Each number is 500 + 50 x the weight over its row's rms, rounded and kept within 0 to 999. Layers, rows and columns count from 0. Numbers have three digits each. The size before them is the row's rms in percent of the matrix's.

# up: layer 2 MLP up, 1280x320, rms 0.051, rows 661-742, columns 240-319
# down: layer 2 MLP down (transposed), 1280x320, rms 0.0511, rows 661-741, columns 240-319
up661 107:488417531482439367442519484502513500501539471440416521448487465444454550445486448483537532559425482406530516440490445454483569431586502526544437567599500531549454489453485494467539539448526478521506484480550476467453521513533543410458480464
down661 103:544439495443462587576449530462558462429497580535574521499467411478540558556586421404544534520529522596491521549427530530423526604463460544437499499456460512485398446566395517482463533514518573511461516542545491543440534515451589424410543456
up662 102:529607454471478478576462499536503470449549459435557593483481538469493426482437437416530525438480484421509475571464543465424502498539536527546474405466488436472542510424468503519547521581453546505492443456534511493494497526661525529540428564
down662 105:452490530422553533466546494499459462462492423442425421491546423533576474495481443439480540502441442506463590528563518481508411545482511464521509496567523454552474444582517549461503510432553461609477413564528584454536452571401514513490472372
up663 103:482509502498448424461566568573511610551495428484534521580503452455454454469587522536535515425456465533500532556465480555503544455535448505532528510518584490497503434473441614416444486598523540504493495482473437486568444565467506448541464573
down663 097:411489430518479580561528517463483407376560527460423553472489533483490515484528463547545422505505511465504422473575554523515446570489461489439494516430477559571587562517505543474527494470589550473500429542552473518497479427501506597460492475
up664 095:461438511484515521459653570502556594417482557485570593405428448443554476500495491456548531503525460559451499457431490484509509503510531506568515603468460439603452486581481392485497566446475412421503471641524485454603452486494582503492496442
down664 106:536424472477482523465509481514478438497503496519485516533483513582498515516605479571536477530417461505483564479502500551399483546466573483497563520511551455409530548619519404492585492538551547514435521551528453390557470420416445583574421380
up665 099:467452408438490463497519378599438552551493438536515526521601438523492482415430421518461479498445424549548505593545510480596559452512537570471507517473454443517446509440535497491366533488441427466560533439498439482532591452449483509581512500
down665 094:555543535573541502487475543399537571502550504442544465540423506485420530514458491532502489443543575491519590537433498493426492550457451466481510528447539440567547546493520458582491436615507445502509546569556584513448428467512531461477485495
up666 101:444477418425539475568424502478501479530539417385439599489487481472486431460522403445390522475561493520387468406531607484560490500478501430504460595465492454493492486391400474517516542515502507433393510578579542427431490496542502447506541465
down666 103:469480487597559588415513513503540512494530495484534528478490565453448505599578475545513444563559534390537543515514493445541495524542596458486417567512468519414450524455477520497440411553522576559493394462550470451410476540524519478530451556
up667 107:456370430407463423519443560472447467466521440491504447538500492488468418482397455456476485578484427562526499506491493521458472436539499404473471530474518574486493453468524502552466430441458479501505488476503580472487581505520464514381543513
down667 095:497468480486594648467613483450602484540421499545529490455551583531527475415549576495458504510359547538497538413520461543570416511518502547429510500430505384568457550574508521523486489548548567621450428545471442532478470505498500452556467424
up668 102:493541541532490487544499514473427447404453538453464545475498494481515451513508498458560630492441494393435542461407466469468539442456481515553500491515429553537496448572445456471478459471466486442487469488450467452456518465437552447529496492
down668 097:477471566519577528511452481503641448601516565477540423473493490531466530531549492514521486449479478488516474571552599463443590563592568502502580477517449471397496456425528575430528578510584507483532513528531536449579539538453455562419556477
up669 099:597481448506438440452498452507464509527470507603523470546517478492514511495588561508504534513533466516457468486398478492473545515547461472526513531370578475504605524496536421464452591611460490424501459475606515483439512580477466469571502474
down669 092:517540523434497473456579548427577687488517530368410485409525430456452560575403450420411536519445443579522494601570525489569464457565593503503464491553389477542396544560506533472473423450463569486464471495466412467572514453437472525408482569
up670 105:407499445463510491496475490530404491420410572487582481536555510447488574467469474439572473431562522540525429474493549559491621485558378468465547476475551482566502571483485536554556603617468566508446492462531500479472460440467547529427567461
down670 102:512524467535417483578476606543488506536564454474579471458518545581477442527580489631512495481520449504536523520456532525573550523607497620505422534533553447487505480463528433631611546500486455470592491554548493448501499567487439512422504438
up671 107:468427589529495491413534514479483529372548514476533470398571456530468542572433533529509552533428523462481511409454525402436465447510472515577495430517430409559477385408541516546497529480500476489454532549485553427524489584544404455500456532
down671 104:510542460433461481491464541519454591472509500482528488506489510488502549548475513498464452402516458471495418551501565410498418500454442432474509523478559531436513500577486566495543500509585504490536505474496434475431473501498504505458503582
up672 095:528570486447498556506503433452428523512556557482491441496469468515412472472488447567605386538543493470445482497465476489528478424441462508495462501621425481544452487452514483471486467468391496476524403525538459441485466514558587589510387453
down672 096:525359467525532460611453523556569479564486422486500589458482529562481467447531528570476543479434486524504500530495472607487448416455448432565531582601546567513498518552409525541399505566504525543504481560528494502520558519537486471489433505
up673 098:524496466430474506534542522509517526543586416520533564491477536394488476532504563496441511463469540492459525513501527495477496486422446578388539459441586333557467510554527458568505572485495510497546518444489562501512451555466542436613531637
down673 106:489403463448539519448574595492402497472467623452546462474575539509515554459488519579508499535521458516462513531557657517594444534481445496520509515535615505513496482488496476386590546547528552419444412548450496523410477411579467501471494552
up674 097:473491474427555516499549438475551606401506517469409500469365566453460522494439387351478563497522516517452549542513505615569523468540482543400453508431470506556509431543486390506507419473457496452455537545465450588516421524486459444584435533
down674 095:411479549418449521450614568561523538495532445536466526464431410527518492446448564559551525492455601548535481399486551502366510397482444527423484568552492568582499472444469490436504429509482538435546468385463428556515500476537518565473557475
up675 097:480623446495442431475439532447504558517459525475494467470518536535493455482486449535507482545548457398499563493564449482514508479474556437444568516585490487514543393491410405401507467481549514579445523541494513509469503539497479473561401451
down675 095:459371581552517538472536375509494606447505444478554544477471489480507592545433431522471518496432481495560485560556498580564438549585479492535410517351506437467396621460471532560509469446556454456546577468588439472546577550453515523468522548
up676 088:458425468546497611542466494454513414494478521509465488480489502465482462575578469520473537464436490498473523576549468460507524538540533524546439612451394487515486472473548415496429545477446468456496475596451428538477533552507493434605434562
down676 086:531452515481479477518471630494514559626484507483501516453521558578441458491499491471494531450478568572490564554492523621507415533515489459440466460426472498417569446506449489425546397479502439541493535422542525441569478419467479425536522468
up677 104:365460547537506534454490500494499546563496503420417520447478542499490447543443470573543465428468482386438455479510489487510527521492507554443424502466449580468485498599473460535467490486572473437501547459421557493527417482620553496564489536
down677 103:496520462540489427418515473504452491475509496567512438534581502418546589526533554481470563453454526530555603508429503486567579431529547432635520471500553513414544449428478414518574498449525542464482507531533426376546534563502514431518569485
up678 099:472454550498505452487606432520429526500467484490453512583552524564459500504462406507462501504417364555470577509537479456547457581579447566509513461507488465489523454508554478560484510491531454464545450471517483508466560551582610516600573418
down678 104:562503501476381536511459442381489514539519488530468515480468528455525505468483523536430464602523628435455503478534509389475515527448452533460523527667458445448478568455443447475487488573573545548469409535597445476600346483448430447486446510
up679 103:485506536481464586444428556481523581528479492480468459397506470498478496481481412391569549632516498549487562517547528462430457416553466559532457467568479510526412549430517417523539472674455506522509551452578507545514458548548476526540480484
down679 106:428508401502583503584535499442502481469583488547556480525451530532526419508458514458568423489460553481499495448576554492495614583503429556452527507527537406491610461554471517492480547509552542414614551477487518527472486550490486519565519514
up680 103:474468470463521608491510492498575489518523422490357622511450465570518540455524420537507549549495525390468457479477539508591485469582612521556540487459464507473543401571529484453422543449538496463540528539490511491517523460539531436424518464
down680 096:553478448531609518433481483553492457454547478516528489465560540490483453517514458487406466518456560543504505479635551395440476427432512462449515438467385459538618593482427544513449467537435371509444494556475555442447510567491549529544490509
up681 111:393530525448437421538541466496437530527562413538570551546542494496523535569471392503420463520458586461515594568525501512507446485526466577517409444464528493428413511522480479543530538462507545545566508436417556491461449482548460473509480583
down681 101:479480413582610584453479491469575534511514494386394455451463527545476392474477523539466596452499481522514472567561409445532501514494473513529567596469529533523556466430537438403406434563456373474430501550466529587503503475505527507551514433
up682 101:365470522507410499512582455546452512415566467483459376482563523530504465423456503478438486523407462518484493502375510525505569441419563409478437440406464425445509543551480549513567536497505522601486560429524449392486442465499534538553477584
down682 097:606536523480534451482388559419523522510587487569509453533521571445576532637490420504518593453480572497441455588537504417537493528551400555536495521480576508518511475547444545437423492423472507446562436652561498512511528541438493550512472484
up683 101:550543456482513459497530522396449496483499439482564537477452488476553507421535532398453474632476442462515381460478498460380560477503518481474530565434484449517395564448508496455539521468509360475452566563534589439441472506447484489516416513
down683 109:459510457471551498525535455479531503366387512488509499511501582530516510530473504532416475573386588547572575577520527479470497462501506488474408529425434435511512586506510604496508538523565521587569515452545483557515518538547564518472494479
up684 096:493534498473436506415450524413485464528520429412569602456480459490472546531487515464603443505558478475393471505537406438597479491483430573366536428472515525519498571525540484497503459515517463462570482529474478449485546482498435491546515459
down684 094:512402449557476560576529497551564559519451563495529412441540562534523429549548459544487523546436539424506513588447460448666558572480535429541512461496545479553489458527587460546536582507487580554422453486469530496545461564471568577517470538
up685 097:557486461576449562529538533451487576528490504538458516519503547575485513505481581518482524599489487490518455416456477495475533454505500506505484483483478486559513432589493494478583539594570505526495484515595505479490572571528562511519639435
down685 093:524491555401506474480386394538524476439545540513467522454502537556471522491520496394597541409538558407487425522488514460545547568447413502539372565533479525615469523437533483607517451428512589500545507493440536471478547550435509473421402511
up686 098:389474482563489470562515500517581496572483490449495539553642443464460459400515486438480490542431536498575436486480553503544441529466541493558362452453425480477468517572538520519488523436534578517560533493564546590413537474493497569476507500
down686 091:551550548427553543492470535475536516462579501554458470472528528521507534482457469494556533524569441479502546588548404360529564432520446558468527485492569484414430377510569410471438409630429464566411432527425471566611491601511469465492476518
up687 102:448507504492504513446564422453499565421494414511532417523512456464464385520449507463510403468515484486543481620515445434531519496414414486477481510461542571527481458485478452504397432449559473555509554603420507447513451474476490395462590459
down687 100:432452584600569460487477482418430596498470487629475606536470461511558590441463418623502514577587567472470586387573520454432515476475547556526592490494407485520500527530536503571568475463517542456532508497622481577493495413463460484472474540
up688 101:564425493514556553467566472471482555493493551466462507439553518536569568576487496491579583486581458562560497531560585432473568527607562510456549540496510455526436475480443423536565630573478477500534572581503558445442489494434549462445501515
down688 097:555552459518514537546531532499499487504502513482590456423482502521539539459560546486467457532524483500473541437451467608526467519401473547476426524377572438439595596501473521436403431520381497455538473445442470545456498499655432513449537496
up689 100:491475539464413464574550514517593505542499499522532558458499423447408559459476398530461462593536598421550476557451530521460472485490483524523532528585456495485485482537297452480531498491500509568483527452455536509527474503433469450483629504
down689 108:538440474565504614534420459448461542571599459466561469592507505459475533503539515524488530512430537502519437420496508556471586449509440480451455553457411489577481498564460507507521522527501424366532548578505481608443612406477585513515440515
up690 097:382496580463494552540458446500456489552607499610537567527494477497498478544473509516510503488484430456476495507532537507434481448597524458420538570499426432526453505529584480541510484519524442433544490475534489562465386521441529421548489514
down690 106:513485574537525486511434470473454432503520449505518495522479611497548611473603449529589616542504500516338530485443504489568503469519474565506421436496547510503523494439573544539523559514490543463496511513579481460542600445450432582521542468
up691 100:550521523471428523487535468479573527456544474509470513603471550505501485500570532503503454556488475477490442462502511482503531499450471447455550575504491501490543483502511622543540604523526536614492533614612576487579496588405530481460429427
down691 081:434498504591513516539509499521444586594498510546605539315446511503567599550436485559471584479436458492555565558440583437529511569447466501507512416445515563475451508470507506525482439560489449493562491519387418438522551490577476509537535601
up692 102:566571505533494511519511468489526404463546492522552557425465506458581438376558509450478495522480447473525480472448519422455504480457486476579465549477580440524473486511431389536452572466559493575469450514464520456457472543520531439428430581
down692 107:512531460437439505514513512539456477329463563398488522554520522442517513469574465443537546531538558461487479537438553471440499401483471496485490522553565586569494488451521464433552506437536564426463443454549494498509538509446485478576519614
up693 098:509451514519467518491408482498465485481427574413527439467442440502514487539462475467487524601436451447524446532460408512508471426527453450624485392500354448533463409457472503465527403439464475538467423427515459497533558545480433433421453545
down693 097:517578447585524508568541458522488489476612422533545511499439506536469604564485596593542408510555503488567543487499540504436531534506519556468516555517557563452525614572535466537483520440515439459535532578461562561447546488523558527512544410
up694 098:495471510580495551467451511475453480538537411437498455419478460493473515362447490502444415523434425474446502449512493432508556446536563469404460483500497464494463445492421490538497473430523503447582490595451521486476506564408426500514517476
down694 087:533487395415578522520527515477500490486483548482514589567491512484463430491472592442546568498550585478448588514516451539508458470507440545570427536503520512479602567400464490542542483513429506574439556455637468517504534463521521499570464561
up695 099:499524460482490503517463439476487504451557508507464659561437557435355461385498532528503478501494566421421523477486542528531553436453516547472518505502538415536557496437464490465493501500498623573515551472504540410414491529442480502512437575
down695 091:507447473516491499457574573577519535559434491489560392469551524594569525490548479451467486419457456529566534527435515517479447519502457512490413463427501587553499464457464522513509510553580438543473449506529450487553483509503478475590523482
up696 099:511542460521484397477561505494445538591539492386409489439515477461457347481572512520463470460504619514583491501447444526536407483543450442572531411464493539539519429541592491509537464488485526515493579424438580456544481472423502526425594521
down696 097:469524560472526545587433419473604447427425536465491484568492532489502536502431579427400493533510418456452454533595580538522481438495566393536579465520431544443468474503507476545515484406577505445539542531563398413588563565482486483517458486
up697 097:507540490618445528524450501415609510514582459461469470443537484414506551612525578431555505476528447459497579454492485438477540404513402535599557473487526523514589496548449477510502591510483395492587458600481441486442435560508503423603447536
down697 096:553539472409404432402475521490484537509472581506530449460474565485513546411397425492491471518504551590553420498544488592610442451485577453354535570468481465461480537586536469514395449486461497496515511553482531455533548581564515606465428416
up698 103:487502596458471524497535422586469516433587514507556510516598403454470479554438425515453450425459534482501485540493527475463433458544461559435491531543463469600517500561506465488519556436493539509463449387489518571511560498519473440490502519
down698 098:478487373543509461526458498558530458631566543540497508530520405539531468471510528453521486550533449532547511488346500451489369532531553477489551427449545511524523548447434500477498456461490508470569605459495506484612409538504505461517543406
up699 100:517522556442561512483500475542405450527466395504456578438447469550541496567566486595439477494582468450531464483619426493505391510490431467451494450499479484537478442435524393508583449550517610551481569455435514467529555466505531429502492513
down699 097:536500447507456396560508450548547371518517553485512401531545470541458496510520492456491509583491549529378519526521496512524465479488490489516464441476512610510463481570479459499463516567457481540521431493521563504447454463459430552445575490
up700 101:538432436458358549410493493456482553458490560473479436455493459452547630416576538518496431478497514490466561463460548488480574495483577495553475519480433437524437471547448543554573516607551464474446449492595516447517514557481540498569485438
down700 110:570549389504584485492547491542501450501472548588478484516481464524453543545391484513536493571512453494522436492493477528488517550534459422565556483478496463429389488455501433532508503488535474533437497484431586584501570487473524506452516535
up701 101:554488469537577484498528468555494484535475520537539535536622549530545503507558485504506409458544506543571498411476521388435499561548389515446516504549510535581411512545404528498486499488469546470496527383527470481472482528487494492422556445
down701 103:550514643480432406545436658404533548503509529546492461564486422524505534462455479597498487519407502480518517460443487373402408424452611465660549434513484480509530493487533426476472523537536421526431480488465492523480432458455444491528477512
up702 100:432481553545527442442595490481477447516466544539436510488544486444494456452496530494548466410394490555579468548447512475465518565527487529481505432520502408585523556548513491522470592543462491569567522473474476398577422410558563517527485405
down702 098:483530538496500570535464500510468455507542543460525544481518487523616494476501485512476559481562447475533490435526525476418539460544555476438545622547549554524495466416534538498532474449515539446520430465537536512626538547413491418447460423
up703 098:506499456507509614526529482458578589334504575504398479499443470495479568442576453543492492581542364455518477559517515502454555547532520539556484469357463561508549425485545525437415523532483461533478430472548521449505526414457381661518476479
down703 100:417503480571562409487444539565504536540506486548445515499592509500538475437554578540427449419497476532427552456522506463526583397471480529452505426518456516557560497414408467515537464470491486419488538477422557574587616599487571405566527512
up704 089:497526525500478488520484590470425429456412459498523475381469442522466427457498498478381494433479558490500466561449502459506390534525497503466482495472387466490509527555448484430465631472514542601458517473552457446499498401477534479422421503
down704 086:509520487407598603450532513556466496542492417503452481547536546550512517404507530510575427548446524467518550534414437624520486436450545483528523583461497591466489489445488520524463480447525517482440594486505457509474502545530466537556491377
up705 097:552479425482546482526564463487567547580538473515574450405492542480461484492497503485561479508520454483495563466445538483528479497545473632621531427473497467519404485482500436531472437471570534498529630422561545525585423532427513437502480471
down705 102:555519534544445373549464446544461508454532454452491595572488476447378637472459473494561620490618549463472516474499496454514465463475479562434484483416458590512503420553449367457521498554356543472559486504453486394478511536572519514448488551
up706 095:451486466511496586454471545406393491524464417588468516520437466528533471527436465533497468473529516480519458543483497478484493440460422505528471582539514533496566509508517573525561469449413529537484518472440516526499468541572593443545462538
down706 095:470502516484438465545443510584566472419605490404440536502461571402541461460475531479523469522510472501479438413514487514424555537476477434515480409412501575447528427480552523471469507508540460494449451585527471513591608506463315435496519497
up707 097:446488465430463541442522461494513475446510511515499415429470498484590636439466545482520542393623504495436483508511407565531578476411500531442486483585444532503503505429506522596474509443462506495530545532506528486507447496486562481451501447
down707 102:421531532495464440593552584620587572470606477423465466524529475527508483601537520491435522498389505443485467465516532483550424543492369449472567533485485570481492444504431524513403524505515600484450468520513521473473483512555510405541455495
up708 096:471558416500397506485558487574491463445511578446505453459497531506511463578431505465475437468656445447538557568605553585464547534444495553532385479448422427519530451452462462502516426531498529542505559500572428486486506499596529476399521415
down708 093:617524485494407529497425556495495469511444506513500511520570537488517591564418494477505564538559538554508444523458563560472522554462463508531542456469500476538442476465530488494465490410557551515551415559529547477564550537528528446567541511
up709 101:469549449531497537460611441466573474492550626514517478512435521461442531417534454476517493500401389494469607451440453506494438508439470493554515493492542442414545412479508498441623527478415476520469526543450517446538480435481511465437463443
down709 099:424497501472493502505430460559573505442453411462535470563505454519509554552514492496474443561476460477509402428554364462433515479582552511479495533593563469623506473515468448512456499500531478481511535496581455594462511587513346567495521492
up710 100:498447559584492520469482416452560518503560529532519487499526523444452535569464490453425478423390450562511444502491452464503546493485552494454474442554495426549427481539566587480466529472454409497501649408493520547482464354447525476474421496
down710 102:578554505413425509489490533550464473570479486534517602466429490488457417512502458447458546423560476482541482517471410584503444548458430507466569582513439496483504440551470458534591592526619499473549482514434519551499437540462491538501503480
up711 092:498499561509464544548620482436571492441456441537405522490527543582494527498479530428535476489573439544491482513412529582428525472560488501447492499443542502474477464510421381600518488468500444537558591538536501495561535487571588469451497589
down711 086:420456527419500447582554553581478576436540479533487472512412424358573572500546426489393568410533466489461517520454395493463463581516584495477516557526495516449512427548450549473491443512506472466511453331496496519455456605509453491554511598
up712 097:530442477518478520573444548579456477525540436477450544493546560491412441484458478434443536501535458445494463460566511495583531529447429446425520484419483491510473557524630416473559521472444538560511479538529527494469463458512481534427525420
down712 094:498593511506490385438499481490499480480532477474517491441554498556561449523488494518442438578473490497503411498538502588499479457532464524514558570534469549513554479464529532389465520529502552430543549510486373507519456485515543529400504452
up713 097:559599436464463520522431453507476536438516447505482535438485467506532479424450523407501532580469479516559443486474492533512486500455540453601543524421513529501407414453423426429537527523542518497492529473570499457477506470499560469491496386
down713 100:498423452593524563401532489568540517441549611475475501465435512471487396504413555450578525506401596535547456489487499457594520430622528430515463451611523425529446486522501406439481453485489573535489546564509513487554451497519526456586419509
up714 095:542562497505387578472473519463533560482562559540506425505501359438447453553525459478446487539524449490521482582523406456524532495526389429423543452441429455537423585556505557496487460566493562531515370504491568430404521460495489503578491448
down714 103:506480387585498526509551466619551555564562530374479489502442476417545575397484536517552419512432571488485498434480377621492452477440521544556486506498536546557513417460427467555440487474585469517564451521365499485573498503538572477528529491
up715 103:440371490488443522461481457398510504464434456550456533497530498514543512519419505519490641507557430510540554463435547459519484489519592413444506519481457500414458477488559440503436466436502500492458505545446519522489494402479575488402533494
down715 101:522549458376510515523508470542520507463527415529489483520582502483417561485518507548535467526500474455519421614404448509462569500496538451521494444456391589462546484478520509532549583495517527521524480516572519493530535513443481491564588422
up716 103:444583501458492528545542515466502512507507487482476514518538465499503507484531500515448448474419533495511604474519605504485398495541574463540543457544515448535382461531452523461543546584501568456524510507461431523526537458500496444630413446
down716 105:600502458556505521440489448433516561516540467568516478495531481593500525472507503464523491426518593562493458594352465495474490467476487516477572527544525553411555505509510537505540457483475524473586420532553600451488552559477477530509565581
up717 096:509535548506497497565599493530437409591458597440617521557507522397436521474480479477517477431576480550502546494504491508469503460514510540455585553473448532518564462552476535498416573551444521535420518493538456459472510495502459498563476433
down717 090:503537563492507509410473483479607569422528418562456457453526495573540524446523519524557422563475499478542453505474566538550508583418527519510493443461431481510458439378485504498499492472492538439662460514518535473419480498542556576492473409
up718 093:551433510516605466532474466490536559428537517448472433572489434385447450567485556438491429475534540369501482473437444559449598524571442504543490572445510539541518516463547452434536469523503565492537545535513506508523395417533493598518488449
down718 095:548444527476549594474500575427494431434538500420478624508520538541459542472510510562421468516463553598445541568427498601603495493457511469454537475504469521471465495505503590479410485476461396523426455604491493486442576485448533514533530544
up719 100:454423405496541551540499506497540558530508543444483588523495512487444493570461575484478454536495426512482487489472437498591463505495486545495472556527500557535501552526493530424562542507484566403545575519465465529534483477523477487548471478
down719 096:523496444435509483556454457512507543483472488608554511505489508550481554433464424456531498511467581547508577493515538403473491515495544531437528507541481414450475473448567488499481431577512428478534481457514453517472427524496512593415520519
up720 100:542494469470520509490534486411484579454495468469538481485563563504550542499537504462507557471524555520581438459514528470397584540471479589468455563409621570588450502498548617489526596498432554439510452472494530591532524510518441470463560495
down720 086:528556495482530504435490615626503456511534602569543629517368519492568496519498487525517433489442524389504521539483491485546471551470500482494498476508512504422640439496444427509478440442581466544521525456430571495476418457509519572462570541
up721 102:559506518568490535448386501519466464530424502573521506512505473550558476488472494468602539424498461558505376513456517502441542547509491509465382433481481562523542485459510503496481624513525462507445494522465497573557525531526482480483507442
down721 097:527537420419534591496541502456484510444481459452501491461509487440537457550592540540515485683563369510530534422588492427610515506519517526490438453576465550504561495481441438494475407438527467547550541427426468542428459524569514546459506545
up722 103:487493488537543400466438422536568436523513572427444604485586454514544422504532500491620461482453542503534482513557578480419425513436512461499578514418480496445477577448513404453506478534478552444485527546356433537501534443516445382509462465
down722 094:432487442522473513499428532510502531441647511512443530448518522454529449462400515572542439487534520459476389561540475565525545474507525534574468611538517490474532455551508416459540458529383423474477467541547486532507549572425516496448541467
up723 110:514435409362604474489438493571405475512545527477581528488543468476498602580502472436492525468537464484510443500471540513523518424422612499460537399455526511451419513468480488493472441519501524456408586486526458596507519474460512539603607428
down723 106:431489516481503503433514472535505480408439478509512541571491607445383567503511512481517478463561506492524474463515580515476536482524418527571478563482468515512454498546507593527463535509495458544454447459484515404557581523438543504506459529
up724 101:410496524431479457558383509518446529597512514423524479557480470502467505553508407544486552468476373534500462505551407510486459542500514470493491475496417532533518572462515458498465451525432413385515558467478414443508612505545415546494523453
down724 103:586498506505524549614570493478385581508510555516465397486560515472473500556456468502512447510487547562538417520451446536437519494522481490561542584443568630502482437522481570572434527533490430569535479507459488437443477476467485482483538532
up725 103:481449406493464468554449419385508452493509370451534469491446480473480540552430495442424436423509587554431522517583554486505453420449494526537505567482526524476488492525470518537526371442543471494436413520518534492520452479444511521542511458
down725 091:413421536425461404501579519464526549504471585486476524453479543486494474616528474564537463562511623443465477515469530509489501503520495475538461528424511583511403525528496553402561500533466448474540509478517590527643471451442519564476426606
up726 097:451495565486376528451524530414501529580569521488493462417548511454490513375484478484451452420387482520469475442435450476504588534405536438541553559471392435486558520469515503462574461473511419494482521459532506433516494412494528506532484445
down726 102:523530563511537451519552479440536591465456525492429444528449503522492451461415452491472522571500474561488516501622528470495420491487512497340471471507533511481439471392480460541533467523533520412600557473487493470492579450576429502496411480
up727 098:573516419582556547532505446415485479528480484522556490440494459440526485585460620600387521513490470495444378557474533574538454479467462555432447587471451412524468515544545472551490512502439483498537459514512474452444525554437541500396542437
down727 098:433474476505573533437491520517501516548542430521485497457477637501463489554563438445571508463541450455576491593498548533474590513486534478517458495539561548461578463512433469512459432503535472511472578537606630503539608484543464496526564501
up728 092:547561432513470492549458637447470493591433375466501523459464499492545521472516419452491456477537454628520423505441462508465534459494471467518478481535463511553461560456478482542528569517530416492434465545458533611480541479487538478509523516
down728 086:504434524534494562514511385559483563430540580479499539516564525510510459534468537552503635500545595426439513516523556450584535589460550500488469566513522533411562512531504476523508485548560408537538548457552531428531479538525426549488497515
up729 097:433422419520470573500425441509521467451448535452504431424581502568525547536516545450538491528520534473576459452464503509475518519539569519537450628422528478581405512505517521472542552545462463524442451492450421490342599611534460487513474544
down729 102:537492583453454507559496413470568419388427458434526538492546521514488468615538563510555501461571467543474464531469470481462534578553452477546475556453464507532495472586475640462500377575500480494485506536488493590507549476437547446412516597
up730 097:415510435555552423430497478512526529533486554543445502563475630458443461444560485439640397509548437475564607570475494529490436491487549491487536469550482578472530446587575405541449542516505624471462549470452416468517416496517510538584488475
down730 094:619515537511496500509499486533518513518518480499536473334521404543508572538578529525394593578438487574524423416488569586392475515503503527548552532516544492495434532499537399479552517475469516527522530450526460546433453441474489508445574541
up731 098:466594387407427516471420575448531517495573483426524481480564450498448487422534499501554510472460478399470518490562489449546495506477487565511547507500479478478528436495481514513503506513454525506545462485455503524489472540493415487457530471
down731 100:585457548534490480502443468526416552581423465528540533460472520480528476427559490548435509491532519510495480544496520488465399470511458467468449555568526392589424502549495571477517428483520514507466454515439460483494529522511538462468564467
up732 103:542486428562453523512395453477458494501506458620496483569515427508479586450446449458551531598561469577444558487479396452487414577557498490725527475429416445525494393467535475464476488488497471452503513453487461516366550557520508437473503418
down732 100:551480508437454456474501432427630524430496527587457527482439430455490471518549539461465509568435522388544556516554546503540515577481598506445493470412630523439470529463472470463499506541464526551462506492537451624521499521370455489503485466
up733 101:468445487496598449447493423595498581534577461487473472540421590477482543511466456516529432471539457543552504467597496456485518465519458516640411455538455479509539493498567498470549444486534467532485456521424483463518463578492540591536492510
down733 113:461441533553556479465538448530546466399499517551485566558518562486512538440444454491550453493536559398568468400504504511569483494528603490563496479468460514520529479493490516515543430509566470511523496488515390487510523447469451461572495475
up734 100:554495430477496556490429498428472427575558475550463606463535439466530442522501492480526458475463419446435541588415504521494466418586445503470469422536483460430428586604481501490523559438507486548467536486467477527432529481499455574472478577
down734 085:508503469592505410463476508486570578480519439464627455559455501530533537475468518526504445504567509475482497494496458519544575567489564543550517598545554514556552468442446434517490485621524515467475546450506544483457535618425479550537513529
up735 101:464482487539542455507491575557473427608495483461499523518479482475493586470528428381567376438542454479476538464470578538485608487383535495508506504471464490514595480467574562485397506475539434496490421430378441474470557451515461473585477457
down735 096:509506458470535486534533344494542546510484530594504533511517475610530534533385488451462474557536465520535464482567475535533436504558489448490599570482444457551419527514476445456518505522444511522492529402559447472521468497450549423468531565
up736 101:504442515519417554539477428484448545544482443646515469493493451476437377500437521530488502458416478403448517439496507543540534509539442461528482554450429542525545497555496494389508391510467443479451562531491511535450552553530464440491489463
down736 105:522515504561564514576550521530416464503508453398448486510531498554578491478420569557383468489530501521529439491539544554481513548538539492453471539500507499604445453453424421385521446490471473568501523528593426479481520519537472511383524547
up737 091:514522485475507487585453535415474525450565546432475441560447374484487519594536487443514481458475501487565477446463500499575441536524600469478498518460455521489507514560500401479545468488456611530534432446500349475514514500512516606569518496
down737 086:519494465437450463447440521500488546570413457557392474497485632438479542470481446417485542478471525531428504386503449538484474433472508522496495474553550494461487559391547560569449538548503557536550546484519482552553554422391579408433461537
up738 099:375378486423456485496547477518453477510509658503454510440589593562510500552440556490517600501467516472468506497408487531543549503533430508491477407513606535431449544543541580535485542565460454450495563460490559489428516451513495511482522561
down738 085:582555516478467517568445466353534461431523420389520478512440478564487441531595476498555437518496465550473535476535482473413528520390400462487465525521436420540507545592440451422500496464476505505458506529513509556505510487504497534526483525
up739 100:419525437474461538466486497497548523497558550503464487470443553509488502549486528476475468483446474526554479414555461421488525499560451534511492475483490471537367468385522466439436543452448449467575474455531511444454531431550601462556385504
down739 108:461579578557494566545531496400430372488483556442512532483573467472530418424593497591508466502604526359516426491504493514497479560580547556459470443503499402509481583431468479580524522474523451521470558499449377457456551459387506501481489417
up740 098:470478423501531446555469528489531536589507507470530478389534524444506396449537411505495500453452474508489496452457490495392447488566465492509572504469495458542580482399545476455449520528478422447476451560410529441460558581578527533488507493
down740 095:571553536500564492378530539557418531490505532448477526564448503422481516500566540537461444457562480582534575551574509463520597439481413500490461507434412457409598501581473502547490520558448586518396535472537487566524451460430489452497432574
up741 098:488579479381484425496519525492458519483482504425476496561430484494534568532453468392521473470434455468523478440540578560536499532486529610594513504528495539498446530490408512470490452517501464481522515417538549584516431467514512507495510492
down741 110:502463546530553465524498519496451419514520530430585495547524573579586520539546476431466545555469510452442543512530498466458515526515437477570447461535506518425450528513420571453420514524410457507452437496513542473516454543522566416579524516
up742 093:391460517558514514395606562488574521532521516537464527505492534501474389538482511491571512470569510569480455527448496512434481552484453405550426557487486476517464482531583490503445548523571615451512635566538487492480519579516499446504562522